From a checkpoint of a small transformer trained on Wikipedia.
Size: width 160, 2 heads of 64, vocabulary 8192, 7.38M parameters.
Architecture: RMSNorm before each block, rotary positions, no biases in attention or MLP, untied embeddings.
Each number is 128 + 32 x the weight over its row's rms, rounded and kept within 0 to 255. Layers, rows and columns count from 0. The size above them is the row's rms in percent of the matrix's.

# layer 12 attention value, 128x160, rms 0.0633, rows 74-95, columns 0-159
size [ 95  93 103 100 100 104 111 101 105 106  99 103  93 100  96  98 105 100  97 106 110 110]
[[118 105 123 113 194 182 136 138 121 159 116 116 149  93 109  46 109  93 120  88  66 127 111 116 145 126 122 119 159 109 195 189 160 126 132 125 182 115  63 153 153 152 138  73  84 176 126 203 175 181 115 102 115 122 111 141 103 122 161 158 122 109 125 171 179 149 120  89 173 150 169 161 147 151  98 186 156 121  92 111 130 125 123 153  29 164 106 172  68 150 111 178 161  66 102 176 151 111  96  72 138 129 135 153 162 179 109 122 131 118 144 155 108 142 136 107 113 107  67 152 132 135 100  90 124 150 104 157 100  83 160 150 115 145 117  79  86 186 139 107  93 132 147 144  85  80 119 142 124 140 123 137 145 103 123  60 114 136 123 155]
 [128  56 130 140  96 115 138 103 116 139 152 145 182 135 110 165 140  82  83  65 138 133 158 127 160 193  58 125 135 145 143 149 132 107 128 109  95  74 119 127 142 126 137 157 129 115 154 136 127 125  63  99 143 151 128 138 123 120 104 135 136 127 207  88 124  86 111 158 161 139 107 129 130  69 118 153 113  86 102  59 139 184 172 111 130  66 154  88 108 181 156 119  71  88 110 160 112 183 120 157  64 131  39 153 125 154 131 145 154 117 139 126 115 117 234  96  95 125 143 120 119 143 147 101  47 150 179 173 156 120 120 102 129 169  99 125 162  94 113 121 120 112 169  39 125 123 104 121 161 167  96 124 122 172  85 130 114 134 123 128]
 [ 79 121 181 116 136  71  95 148  79 110 117 144 213 159 126 124  54  62 192 105 104 119 153  67 129 118 117  68 131 158 144 113 118 109 141 127  84  86 145 110 161 156 112 115  93 107 127  96 114 147 171 127  76  88 140  94 111  90 167  91 159 134 152  98 147 121 108  56 100 108 144 108 132 134 125 156 121 142  65 139 168 149 153 110  94 134 162 118 106  80 135 134  95 125  94  98 120 155 129 151 141  76 118  93  89 150 127 128 122 126 160 161 119 153 153  79 132 137 155 140 232 100 148 113 136 102 157 155 119 120 145 100  96 124 126 153 188 100 126 112 181  86 184 186 116 189 142 135 143 143 170 121 176 135 201  95 116 201 128 128]
 [115 117 166 132 170 114 160 179 169  98 135  91 130 136  75  77  83 101 151 152 136 164  71 167 179 163 198 118 101  36 221 129  74 147 150 167 111 145 106 119 150 151 111  77 136 128 123  91 176 135 181 143 125 144 124 157 159  83 133 135 149  97 136 132 131 200  97 108 138  79 133 157 118 150 122 131 128 151 105  93  89 113 184 105 108 151 127 142 109 173 150 137 110 154  88 117  99  95 128  86  89 143  86  99 154 103 138 126 135 152 203 154 142 169 113 124 128  93 143 126 114  89 142 112 229 109 112 125 145 100 126 122 106 112 156 210  91  91  87 163  89 138 112 125  92 139 118 146 155 149  93 118 184 113  89 177 111 118 152 148]
 [ 93 148 131 191 136 128 145 149 152  90 201 127 133 172 108 151  86 135  92 150 149 104 113 110 128  93 106 115 122 123 121 168 110 101 153 174 117  96  85  88 196  71 123 111  62 120 154 103 142 130 111 120 131 112 161  55 141 145 153 106  95 129 139 137 129  76  89 122 155 129 150 178 140 118 106 171 144 202  58 153  97 149 151 158 117  88 155 107 133 175 144 125  61 143 115  94 109 166 141 159  80 129 131  95 133 186 114 112 110  83 168  99 126 114 191 106 123 127 173 112 118  80 148  74 172 182 114 104 133 131 153 102 153 111 140 140 143 108 121 185 138  84 140 165  66 112 166 134 151 118 237 135  74 144 101 111 128  73 107 101]
 [127 144 182 147 111  98 123 133 143 133 144 183 181  92 131  90 175 116  99 129 111 132 110 162 116 150 170 140 129 135 150 150  98 132 114 160 171 144 107 148 176 114 153 152 205 105 124 189 129 190 148 115 137  99 121 132  93  78 136 145 153 127 159  98 157 128 159 115 131  88 174 109 137 102 137 149 132 113 139 117 146 161 134 135  45 152 155 139  89 134 115 195 212 109 162 123 152 103 128 111 127 133  83  84 156  78 115 107 173 217 141 135  68 156  78  84 143 167 171 136 123 136 171 173 203 137 128 116 152 110 161 151 177 179 173 142  96  89  95 152  84 206  94 148  80 150 141  79 115 140 128 100 123 173 135 127 186 129 117 150]
 [ 51 164 132 137 143 131 157 123 116  62 119 102 180 132  71  68  62 100 127 128  95 151 113 141 123 151 180 139  71 117 133 126 121 151 159  90 176 120  90 115 108  67 104 152 126  52 132 113 163 153 165 127 118 116 106 122 111  87  69 115 132  99 138 113 145 137 122 103 134  96 137 116 132 123 129 164 119 134  74  64 186 130 145 124 179  90  92 168 144  84 147 118 185 116 123 125 124   0 111 157 105 141  83 112 124 115 130 126 113 141 153 183 114 141 123 144 149 161 127 109 172 134 175 138 173 135 182 194  95 197 180 149 111 138 153 131 143  89 179 132 135 113 101  94 147 167 124 140 147 101 177 128 101  81 124 172 140 123 130  82]
 [ 68 105 146 174 115 150 102 118 130  64 153  94 125 160 107 164  99 114 106  77 105 147 114 115 147  91 122 126  81  71  63 132 148 156 114 155 123 131 152 123  86 124 121 107 127 110 115 141 120 182 113 132 145 122 125 145  97 166 103  92  67 141 103  77  97 126 130 134  84  95 135 145  95 160 139 185 140 169 151 107 123 159 115 147 197  28 155  74 157 110 163 151 187 147 138  70 105 134 141 146 110 135 135  67 104 139 159 139 134 156 125 110 144 133 151 130 168  98 175 183 177  61 192 107  88 170 167 182 115 220 128 117 128 107 110 122  89 112 126 170 107 152 177 136  79 175 122 119 145 108 147 113 149 177 118 173  99  81 128 126]
 [131 140  96 165 135 137 141 132 134 110  44 211 120 136 159 119 120 116  68 113 114 119  99 129 124 106 129 119  86 134 151 167 181 135 172 136  60 110 139 142 127 152  84  66  91 107 126 146 149 142 134 119 163 112  68 153 179 121  76 174 149  48 126  88 177 151 139 138 130 100  52 150 118 120 101 116 200  67 157  99 175 144 115 122 140 116 123 114  60 102 124 122 136 116  94 106  75  92 115 184 229 150  65 112  83 119 169 129 118 169 118 117 121 130  94 129 151 113  89 132  85 121 112 112 146  87 189 146 156 130 103 127 158 132 131 110  62 152 128 168 104 125 102 161 150 161 133  78 129  71  81 131 141 132 120 152 115 127 119 101]
 [161  84 117  90 167 158 138 159 110 161 128 166  99 152 110  89 131 124 135  85 160  92  74 144 168 156 103 136 158 116  91 138 128 140 110 153 136 143 150 132 194 155 161 126 154 142 101 155 117 169 134 146  72 111 118 176 172  87 125 174 127  82 117  72 155 124 150 163  87 164  96 139 146 123 173 119 158 187 121  99 117 123 122  98  61 154 107 140 108 152 132 155 216 114 161 173 186 122 149  91  61 158 130 112  41 102 156 138 132 158 153 174 124 124  98 111 114 126 149  96 104 165 114 101 110 153 158 163 207 137 133 162  78 173 157 120 114 156 129 160 124 201  85 125 149 150 146  77  94 108 126 165 129 169 206 103 144 130 122  74]
 [114 173 123  62 129  86  85 160 200 176 151 135  54 117 148  65 171 137 137 153 164 127 136 108 151 118 127  99 194 123 122 123 154 162 178  97 130 149 123 126 110  99  76 154  91 126 130 130 118 151 157 120 100 112  83  92 112 135 175 154 101 188 132 221 204 134 107  93 210 140 109 126 140 149 114  92 102 158 101 121 110  81  84 127 133 137 146 160 132 188  98 122 131  93 111 146 152 124 179 179 155 150  83  99 114 160  71 150 115 152 105 145 108  93 152  76 115 128 179 113 115 142 129 114 142 145  92 146 171  91 122 144 141 149 131 136 171 174  85 163 106 159  79 191 108 132 143 146 185 101 148 154  86 149 158 119 115 127 183 100]
 [171 118 141 100  85  34 102 171 163 147 140 150  88 151  93 148 123  81 139 147 168 151 138 130 185 114  16  92 145 147 124 133 116 122  94 157 132 105 199 110 148 190 107 100 126 250 137 141 139 142  98 181 107 120 114 122  98 118 140 134  90 164 160  63 114 171 114 154  73 121 170 106 163 132  99  92 119 130  77 180 123 148 158 123 142 136 112  97 102  84 124 119  62 115 121 149 147 100  93 141 112 121  98 110 106  96 102 195 161 154 141 112  97 138  64 135 135 110 174 182 126 145 169 124 107 105 179 157 159  91  95 144 145 121 113 135 108 152 108 106 104 153  83 143 150 149 139 113 169 167 134 111 113 178 124 140 111 116 134 157]
 [152 130 123 157 144 110 129 155 124 126  91 147 156 191 137  77  82 173 126  99 115 120  96  99 128 115 122 128  99 124 143 150 191 138  92 123  63 154 115 119 120 152  63 132 106 156 101  93 101 171 128 111 106 136 122  90 180 122 115 106 174 148 109 131 206 108 117 144 129  98  93 190 147 103 104 122  29  57 143  89 143 126 156 142 112 107 111 129 146  97 140 161 133  95 198 106 180 160 101 145 111 136  85  53 165 147 121 135 108 146 150 132 132 100 128 111 123 168 153 139 108  98 110 111  96  94 173 156 107 143  72 157 101  98 138 209 125  77  99  86 106 182 126  62 160 192 101 131 133 113  95 111 153 175 155 156 177 142  59 124]
 [143 117 109 111 107 137 138 146 100 138  99 122 196 160 103 125 150 142 101 150 120 182  93 120 173 138 113 120 132 175 137 187 126 108 136 143  96 138 124 121 116 184 111 102 148 110 136 138 124  98 157 115 157 130 122  69 186 143  36 165 167 192 145 101 124  81 119  94  95 116 123 148 145 134 111 126  88 110 110  77 172 176  72 139 148 129 187 148 112 109 181 140 100 186 105 200 153 112 131  68 118  95 144 113 163 132 132  78 161 110 154 181 113 140 141 150 113 183 110 145 169 118 102 185  66 122 177 130 175  66 152 128 150 140 167 150 172 125 122 112 172  92  76 115 186 129 112  94 124 143  77 128 148 177  81 180 177 121 177  97]
 [174 123 103 106 128 165 203 140 125 103 148 101 109 164 184 136 123 122 164 114 162  88 117 132 177  99 113  96  89 133  56 108 149 145 148 156 129 126 137 162 110 163 122 136 142 116 184 131 156 131  98  97 120  63 116 115 169 227 120 147 128 109  91 115 117 136 131 127  54 150 143 143 154  93 107  95 189 105 181  74 144 125 113 135 153 177 151 141 117 135 157 128 108 142  99 160 103 166 100  84 152 109 165 156 145 133  68 124  90  93 126  92 174  68 206 105 111 160 177 124 124 115  93 144 125  74 117 100 142  93 118  46 138  88 127  90 177 177 122 108 166 107 211 110  69  71 144 143 121 124  89 136 137 101 123 144 134 125 138 144]
 [129  94  81  51 167 111  64 139 172 135 127  73  98 178 192  92 123 167 163 104 143  73  96  89 105 139 127 113 109 107 148 153 155 100 135 123 141 127 104 115  89 160 161 129 114 125 124 187 158 107  76 108  71 159 168 116 185  69 135 108 145 134 131 151 113  92 148 117 178 184 112 104 129  90 137 175 186 161 169 100 140 125  89 114  88 102 117 150 147 118 138 148 165  86 154 174 121 126 111  62 103  84 129  39  57 223 108  81 126 135  97 142 149 116 150  93  91 129 159  99 132 159 103 141 107 142 110 115 156 107 129 147 135 186 119 114 160 146 133 167 122 137 136 104 166 193 149 145 103 148 181 139 139 163 110 103 145 105 134 140]
 [ 54 148 175 145 108 135 179 151 171 132 161  69  82 163 150 159 150 142 169 184 126 107 127 145  86 137 156 132 160 163 157  93 127 126  84 123 144  98 163  78 178 105  94 206  97 137  78 135  97  89 101  88 118 124  89 216  97 138 117 112 104 141 123 182 110  94 146  99 148 148  78 153  91 141 119 151 127 156 139 161 140 140 127 147 132 133  90 114 145 137 188 101 156 124  65  72 179 185  76 134 129 118 108  62 128 131 177 121 106  69 131 121  98  68  97  78 149 107 130  99 166 115 132 100 162 114  99 134 118 121 167  88 117 148 122  99 188 133 143 133 143  95 160 150 180 136 142 116  72 150 135 119 127 157 150 205 127 171 126 134]
 [ 91 119  87 126  54 147 182 170 156 165  59  61 148  67 145 161 104 121 129 150 123 172 122  78 152 147 136 111 120 151 122 132 110 143 123 114  84 135 126 133 108 107 126  61 116 180 123 107  82 127 235  87 147 116 106  90 107 121 145  97 135 123 181 112 144  81 106  71 130 146 124 130 144 189 125 122 135 132 114 128 105 119 111 113  99 126 134  79 124 147 103 144  90 136  52 153 134 148 167  98 133 117 142 147  92 101 172  90 123 151 160 124 134 125 133  98 167 187  70 100 191 192 180 143 147 179 150 129 115 106 138 107 144 141 178 131 185 125 169 121 145 167  89 168 161 103 161 148 150 133 160  81 160 108 106 212 157 151 141 146]
 [ 69 103 161  91 129 116  96 152 156 132 168  78 121 165  90 149  98 209 139 225  91 107 158 116 114 113 141 151 143 147 151 151  94 155 189 155 104 139 108 116 158  96 133 101 170 122 122  82 133 161 138 102  73 116 156  54  94 159 160  52  92 157 112 153  98 130 126 162 167  96 156 138  72  84 166 122 153 198 131 156 116 163 134  86 105 153 137 131 121 176  90 180 102 105  99 141 106 141 146 126 147 121 168  99 122 176  65 108 143  96 127 126 160 148  68 111 110 136 150 110 134  82 181 106 150 185 141 136 136 109 133 113 125 161 112 115 148  73 112 215 112 189 178 134 112 161 118 121 134 113 104 130 142 154 138 143 128 137 189 101]
 [155 165  80 148 199 140 123 136  79 133 131 109 110  97 122 161 105  98  91 107  96 142 179 148 114 130 119 118  65 175  96  74 186 127 165  80  55 110 127 114 102 120 170 184 106 164 158 141 136 177 166 125  70 141 131  95 152 118 176 120 157 119 143 173 150 120 169 107 158 179 143 123 148 128 210 113 120 131 148  84 164 116  88 104 103 106 134 142 104 125  92 151 182  98 159 137 117 160 126 104 137 137 127 124 103 169  83 104 131 105  87 106  92 155  98 134 178 122  92  99 226 106 111 104 114  53 137 135  61 177 121 165 175 137 109 100 100 113 185 143 157  80 123 156 180 131 132 170  87  90 153 111 100 155 109 139 159 143 122 110]
 [104 118 130 161  39 104 125 126  85  96 169 126  75 130 167 149 111  84 102  56 131 185 109 185 118 125 169 141 131 140 121 140 106 174  90  89 117 123  86 132 167 117  70 125  50 173 110 191 127 143 208 100 155 130  99 118 149  74 122 150  92 116 162 135  90  86 119  82 137 122 154 137 139 134 172 140 160 153 128 123 147  70 120 160 151 123 133  94 182 129 100 146 116 110  72 122 134 143 190  98  87 116 158 144 102  64 155 140 140 102  98 110 103 120 101 186 157 187  93 103 184 121 110 130 116 131 135 182 120  99 125 135 153  39  95 173 128 142 124 174 117 132 107 139 115 116 118 110 170 177 142 103  74 115 127 180 158 100 118 126]
 [173 115  97  75 135 114 118 103  99 159 107 182  91 134 145 148 161 135  95 135 114 172 185 133 167 136 107 131  82 107 109 143  51 106  88 104 151 162 101 133  99 157  58 114 126 146 168 144  96 111 112 145 130 101 104 136 119 129 159 109 166 194  89 161  67 166 139 142 120 138 201 146  90 130 155  95 115 206  89 181  99 138 157 168 101 195 151 109 182 144 117 143 105 110 178 116 126 148 178  96 126 121 142 109  96 124 167  82 134 156 142 174 172 116 134  91 109 171 165 143 100 144 178 106 195 118 106 178 159 133 154 154 142  90 127 112 155 126 109 108  94 218 181 149 142  91 168 157 139 123  83 149 106 177 114 105 133  94  99 138]]
# layer 12 attention output (transposed), 128x160, rms 0.0582, rows 74-94, columns 0-159
size [ 98  93 101  98 104 109 101 101 100 102  96 100  97  95  93  95  99 100  98 108 109]
[[118 116 128 128  39  70 144 155  96 171  70  66 104 137  92 103 126 113 146 143 174 154 109 166 143  99  98 140 129 105 134 157 114 104 138 134 138 125 161 160 110 153 164 163 103 116 151 180 198 189 137 123  43 157 171 121 152 105 105 108 143 105  95 161 169  93 140  90 150 149 191 105 112 151 127  90  90 123  71  96 125 125 128 105  54  59 130  83 159 106 151 144 163 116 127 117 147 126 120 134 126 122 143 130 164 107 135 141 115 122 150 204 169 127  92 128 176 155 103 103 156 104  98 106 112 152 193 148 124 135  95  55 126 151 107 156  78 136 125 129  34  76 149 126 123 172 157 136 158  84 141  70 151 173 118 125  93 124 132 137]
 [124  90 141 125 130 113 104 111 150 142 118 120 115 124 156 128 143 114  83 109  95 155 147 103 123 123 105 154 147 127  71 159 170  52 140 119 106 128 148  50  80 116  62 154 145 154 117  87 101 115  99 184  61 135 142 112 164  62  85 101  78 121 169 128 180 126 133 176 170 161 109 130 178 139 175 101 130 149 117 114 141 108 148 137  97 144  42 195 111 158 140 152 169 161 110 132 122 127 171 153  82 108 105  90 104 160 120 169  89 147 133  89  80 162 180 132 134 129 146  74 169  97 114 140 157  93 143 124 128 110 119  85 123 133 107 175 235 125 182 134 141 140 107 108  72 171 108 138 167 183 126 111 121 123  77 183 119 128 169 137]
 [133 154 156 165 119 126 106 137  86  68 113 142 122 157 135  90  71 154 142 131 101 169 147 188 162 124 111 133 117  64 107 175 173 158 203 128  62 165 108  77  99 150 180  95 112  77 140 143 110  83 109  96 138 118 104 149 122 126 118 129 174 109 123 129 139 113 112 149 131 131 162 130 178 150 134 164 110 133  82 127 146 143 195 148 135 124  98  97 110  79 104 127 160 151 145 191  75 105 173 128 110  76 196  70 123 147 130 167 102 154 135 135  89 193 120 148 172 180 121 103 224  91 130 139 138 137 118 162 110 100 143 151 153 110 118  92 220 149 136 114 159 124  91 168  99 183 100 160 107 148 141 170 101 174 121 143 133 158 160 116]
 [137 104 144 184 188 101 111 149 123 162 129 149 130 124  86  63 151 106 107 113  79 180 183 175 125 133 138 130  93 152 169 120 113 180 165 142 100 173 135 138 165 117 157 117 152  90 144 161 185 129 155 134 137 125 146 130 135 147 124 142 137 163 122 157 138 139 118 152 131 108 140 111 148 194  88  95 116 137 149  61 131  99 118  42 173  62 133 143  95 137 121 154 188 174 152 142 137  89 135  94 209 170 113 135  85 113 104  95 177  81 151 193 111 168 106 108 115 134  77 110 125 143 105 160 166 136  95 106 160 145 107 162  72 116 144 127  35 133 109 106  70 141  82 151 111  82  86  95 113  72 141 104 159 163 120 134  65 137 142 139]
 [160 205 189 174 146 173 114 135 142 117 172 125 173 169 114 112 134 168 108 188  94 117 121 130 122 141 110 118  94  66 122 163 130  74 166 174 123 189 146 103 149 109 161 176  63  92 117  94 123 112 140 124 140  92 136  87 155 123 138 172 110 195 160 118 157 104  89 143 200 125 125  85 143 162 144 167 111 181 124 110 154 175 138 115 175 106 151 124 112 100  98 160 162 191 143 141  89 121 127 102 126 111 154  53 104 158  75 104  84 131 142  96  73 104 153 128 113 164 162 118 132  64 115 141  99 164 200 171 131 180 111 107 111 101 130 144 217 136 126 110 131 167 118  77  90 136 131 142 166 107 154 166 112 139 129 118 145 134 109 116]
 [126 104  77 118 127  67 127 145  86 120 133 141  67  93 144 118 128 197 125 102  91 129 112  67  80 156 135 100 149 122 148 122 129 160  89 124 122 143 120 235 132  96 109 175 162 121 145 151 203 113 155 107 117 118 172 113 163 125 139 155 254 150 145 151 196 131 162 124 137 108 171 197 121 121 133 101 135  86 135 151 171 141  93 136 120 129 144 148 135 151 113 154 133 142  68 116 130 120 117 175 147 147 147  96 146 122 149 103 135 120 146 122 139 187  62 123 118 137  89 120 174 137 130 107 144 112 109 122 144 130 111 157 124 126 164 124 110 112 118 199  44 103  67 154 119 102 125  80 171 139 102  71 145 185 109 157 112 135  58 133]
 [129 118 221  93 131 101 127 121 161  99 165 121 133 162 121  76 142 156  89 121  83 101 127 163 100 124 170 118 141  91 130 138 149 128 170  79 113 124 117 161 142  86  83 139 152  37 131 143 146 127 125  76 121 125  51 127 132 165  76 147 126 153  87 147 110 114 128 165 119 111 151 208  85  62 150 134  95 110 100 119 131  72 138 106 173 103  79 129 181 110  71 161 152 112 139 141 132  77  81 154 149 158 120 104 101 157 112 133  96 114 156  89 137 175 125  80 146 134 141 156 188 199 138 197 196 122  84 141 110 140 124 105 145 106  98 177  71 132 194 129 141 127 105 147 119 104 124 115 126  94 189 129  83 106 139 117 111 173 145 113]
 [136  94 178 123 139 121 104 138 113 129 155 182 153 136 144 165 171 142 106 145  42 104 138 115 118 125 163 109 133 101  79 141 143 183 172 186 131 170 172 158 104 120 144  67 116 108 138 128 100  66 149 124 123 122 100 152 117 142  84 182  67 210 117 144  82 161  94 151 147  79  85 183  82 135  97 149 106 138 130 106 144 125 164 103 157  90 157  98 164 120 140 132 156 102  91  70 103 150 149  72 119 122 154  56  80  97 164 115 103 122 131  36  98 121 132  82  72 113 125 140  68 183 143 127 113 122  97 139 147 172 117  71 137 112 185 133 132 163 143 159 146 175 110 159 116 129  81 140 175 167 162 129 150 122  96 120 108 143 142 105]
 [123 121  94  95 141 134 160 129 116 131 120 135  97 156  65  85 172  78 123 116 175 162 129 113 104 164 112 130 228 170 126 132 145 159 145 118 109 152 173 115 108  82 131 124 153 172  97 157 112  96 126  75  97 108  86 117 144 150  81 106 151 129  51 151 119 148 113 113 144 109 175 166 104 116 111 123 149 124  82 142  77 120 101 122 136  80 168 105 147 134 115 124 122 152 123  62  93 130 150 128 118 157  92 165 103 145 136 128 120 128 147  56 204 136 153 147 122 132 105 174 121 161  78 174 121 153 149 132 162  81 140 145 120 101 117 116  57 120 159 186  58 120  95 188 115 114 190 160  62  93 126 100 184  86 127 168  98  93 204 128]
 [130  97  80 142 127 101 129 164 176 106  55  96  75 112 179  98 115 131 130 142 157 106 120 116 117 135 116 144 134 114 143  79  89 132 100 122 102 146  58 122 147  75 125 137 103 158 156 175 149 145 155  97  96 173 128 134 101 163 106 190 166 126 182 152 181 175 128  73 157 101 124 128 126 160 151 127 110 123 151 120 153 155  76 188 134  83 168 131 158 141  93 113 130 123  65 120 105 189 152 174 119 158  71 160 123 134 116  81 135  61 178 112 144 169  91 161 109 158 115  68 140 127 126  97 123 118 148 148 214 138 135 162 157 128 137 159 149  97 124 207  64  81 113 154 174 199 173 104 120  83 110 119 134 126 132 143 116 149 155  82]
 [ 96 144 173 149 114 114 142 119 122 104 133  98 136 176 157  44 102 190 134  83 180 118 118 169 149 130 152 144 122  72 187 105 123  93 118 133 110 138 100 118  81 139 127 138  94 119 103 132 123 115  87 148 127 125 111 101  86 136 160  57 150 158 110 118 217 110 101 126 121 114 111 113 128 100 131 195 146  93 118 102 130 161  91 169 118 120 185 113 118 136  47 146 111 154 122 114 158 152 101 201 139  97 102 127 158  96 156 106 123 167  93 197 183 117 138 112 115 180 122 135 105  47 115 102  93 169 202 156 126 167 127 131 113 132 138 139 193  81  70 151 130 133 118 105 134 183 143 156 105  87 108 181 124 136  76 144 149  77 151 171]
 [152 130 132 133 117 106 160 125 104 119  75 147 152 121 123 146 141 112  75 100 168 138 122  68 135 123  77 129 142 176 122  75 135 132  82 162 105 103 140 107  89 131 176 120  53 181 105 175 126  93  67 180 149 105 186 109  54 126 129 147 140 161 109 105 115 164 147 113  41 118 153  76 162 143  94 129 156 131 176  59 119 149 128 115 128 127 138 149  94 126 110 158 142 144  71 147 150 129 167 135 126  74 158 158 166 119 117 130 131 121 132  96  67 130 127 190 129 149  89 101 137 124 156  96 102  93 134 148 179 139 128 147 139 188  90  95 198 147  76 166 108 134 111 189 123 110 114 119 135 113  93 175 162 189  47 125  80  85 136 152]
 [ 69 148 107 102 154 177 143 104 157 128 133 133 101  87 115 118 142 131 103  70 102 136 130  78 134 139  68 101 152 127 153 126 149 149 168  52  96 147 113 112  96 141 165  54  28 166  85  91 126 116 129 126 145 153  69 149 125 147  77 100 125 132 158 182 164 122 116 137 137 142 135  98 163 118 140 158 115  98  80  86  85 125 117 160 133 127 118 173 135 119 154 165 190 192 136 101 119 149 161  97 111 106 159  95 103 131 223 111  72  52 129  77 137 132 205 127 103 125  69  85 137 106 113 141 155 146  84 117 125 132 149 173 130 124 150 162 117 144  91 151  70 118 109 142 126 167 109 118  49 151 105 108 147 115 137 163 155 134 132  99]
 [130 124 126 144 157 180 154 107 168 100 139 110 138  72  91 103 100 117 108 164 117 144 153 127  84 133  86 121  82 137 121 138 146  39 108  73  81 165 136  47  84 121 103 115 191  58 136 116 144 160  87 104 115 134 124 120 136 106 121  90 137  84 126 121 123 111 145 130 116 121 169 151 140  79 143  56 135 118 134 111 187 149 103 139 131 127 105 141 151 127 180 128 109 181 175 162 162 153  99 159 107  65 149  77  76 170 144 153 134 103 139 132 159 142 171 155 145 164 124  69 147 139  96 157 157 167 103 155 146 117 110 124 181  65 132 124 192  57 175 139 152 114  74 174 137 116 156 137  64 171 114 122  93 148 150 149 161 117 195 102]
 [113 137 174 128 163 161 113 139 138  91 149 128 142 113  65 104 109  36 155 138 131 114 157 166 132 109 145 124 109 184  98 155 119  89 154  96 132  98 115  38  83 116 113 109 105  49 162 132 145 129 130  82 102 145 150 125 181  63 115 101  78 130 138 137 121 146 124 119 116 153 153  86 128 139 117 179 124 166 189 159 182 162 182 210  64 199 131 132 139 157 171 114  69 121 150 111 129 146 117 134 113 158 156 124 112  70 113 118 100 128 114 135 175  94 152 214 150 139 149 129 102 131 134 122 140 114 126 151 127 149  99 140  45  92 111 121 128 137 153  86 162 138 174  99 135 170 140 178 165 165 100 125 140 103 169 146 139  95 178  96]
 [ 68 114 106 149  82 160 135 175 202 108 102  54 106 155 188 147  96 196 183 117 153 113 107 168 158 102 146 114  97 119 183 151 122  52 145 114  81 118 106  86 123 108 166 126 128 158 195 106 173 123 156 172 107 126 143 149  90 173 103 131 129 116 113 160 172 136 137 115 154 149 132 124 118  86 104 112 111 133 113  94 194 200 147 171 161 153 136 118 157 124 114 115 114 155 151 148 124 172 133 140  70  92 137 128  65 187 137 126 132 139 141 159 148 163 166 136 123 156 166 130 146 105 161 135 133 137 165  91 146  80 108 114 119 108 136 167 192 131 117 146  93 115 155  53 126 218 120 142  86 192 130 123 111 159 128 115 167 145 143  81]
 [113 162 100 180 112 138 113 151 167 112 157 161 130 158  65  97 105 181 167 127 174 118 124 128 125 117 171  94  60  41 146 163 110  88  96 129 115 160 129  43 156 109 119 150  85 161  88 146  60 104 121 122 186 131  99 171 143 128 115 132 125 124 112 123 183 139 126 133 118 143  66 187 120 137 150 136 153 151  96  95  77 130 124 176 175 168 122  90  64  93 172 113 135 109 105 219  80 143 149 136 133  72 140 107 104  85 113 154 142 130 114 137  92  99 129  52 136 138 181 150 149  70  88 149 163 112 112 148 121 184 112 128 136 119 108 142 193 121 180 123 109 111 163 108 118 143 121 118 122 146 157 136  51 153 115 111 147 136 112 137]
 [102 139 152 134 100 167 105 101 114 165 136  98 166 130  80 116  93 130 179 121 140 131  82 166 136 140  76 107 109  94 139 175 125 143 157 131  74 177 142  44  98 108 133 109 211  56 101 107 147 124 129  85 174 181  87 110 101 152 145 101  69 113 131 107 116  97 134 140 110 129 138 141 165 112 119 108 161 136 148 129 122 124 139 101 158 155 154  95 127 153  86 130 103 133 146 211  85 103  95 106  97 102 111 178 135 143 127 169 117 141 100 145 193 152 129  87 186 159 100  69 177 153  85 156 168 176 150 154 121 169 111 112 212  80 120 130 118  84 175 164 160 102  73 163 122 104 149 146 170 101 106 128  82 163 127 131 104 147 165 180]
 [107 170 183 158 196 153 103 163 138 131  99 149  96 189 158  75 141 200 158 148 104 103 119 104 151  99 142  77  67 119 119 119 116 196 168 178 109 152 112 166 215 141 199 132 126 111 142  84 140  88 146 144 164 101 152 140 116 140 175 166 162 112 141 123 169 110 138 155 178  75  27 128  90 115 142 136  82 161 162 106 208 155 124 108 169 130 134 141  98 140 115 173 110 116 107  99 130 114 161 130 165 100 175  97 123 111 129 104 109 107  71 192  65 132 100  98  98 120 126 148  97 125 103  96 122 151 127 172 133  92 108 109 128 155 149 108 136 116  83 134 117 163 130 144 127 136  96 113 128 157 130 143 168 202  96 118 141 121 114 157]
 [151 156 131  84 154 159 139 122 117 156  91 133 110 163 152 164 124  93 107  81 127 134 101 195 133  94 132 106 122  99 155 156 180 120 115  59 143 107 160 216 118 136 141 109 147 178 123 122  83 173 101 104 152 129  87 139 104 164  98 106  97  79  95 113 128 152 149 121 182 125 105 117  97  33 188 100 119 155  58 125 161 137 166 170 117 165 120  65 137 146  89 150  39 112 147 119  97  93 100 113  79 174 120  87 101 145 137 123  96 121 131  82 156 179 109  75 131 133 182 164 188  95 154 105 108 118 149 157  91 144 126 126 157 120 131 135  77 104 139 169 157  90 109 110 141 183 139 167 128  89 105 108 101 143 153 126 154 170 169  85]
 [188  90 162 103 123 157 107  96 117 126 147 110 203 104 121 126 152 131 156 118  89 147 170 127 102 108 173 156 137  82 138  97  97 180 110 102 221 169 156 154 109 116 159 118 144 122  88 147 111 122  97 117 152  97  82  66 141 153 129  72  68 140  88 136  99 127 146 120 125 121 135 115 135 111 124 137 184 102 111  59 146 134 122 144 156 159 155  76 135 139 100 130 158 115  76 176  42 146  95  92  60  97 150 182  90 142 117 154  89 161 178 129 122 149 101 114 124 154 102  62 140 118 103 140 120 135 143 180 104 192  84  84 163  83 117 126  66  78 149 166 135 126 146 150 147 114 173 122 177  88 149 136 115 142 143 166  96 161 151 180]]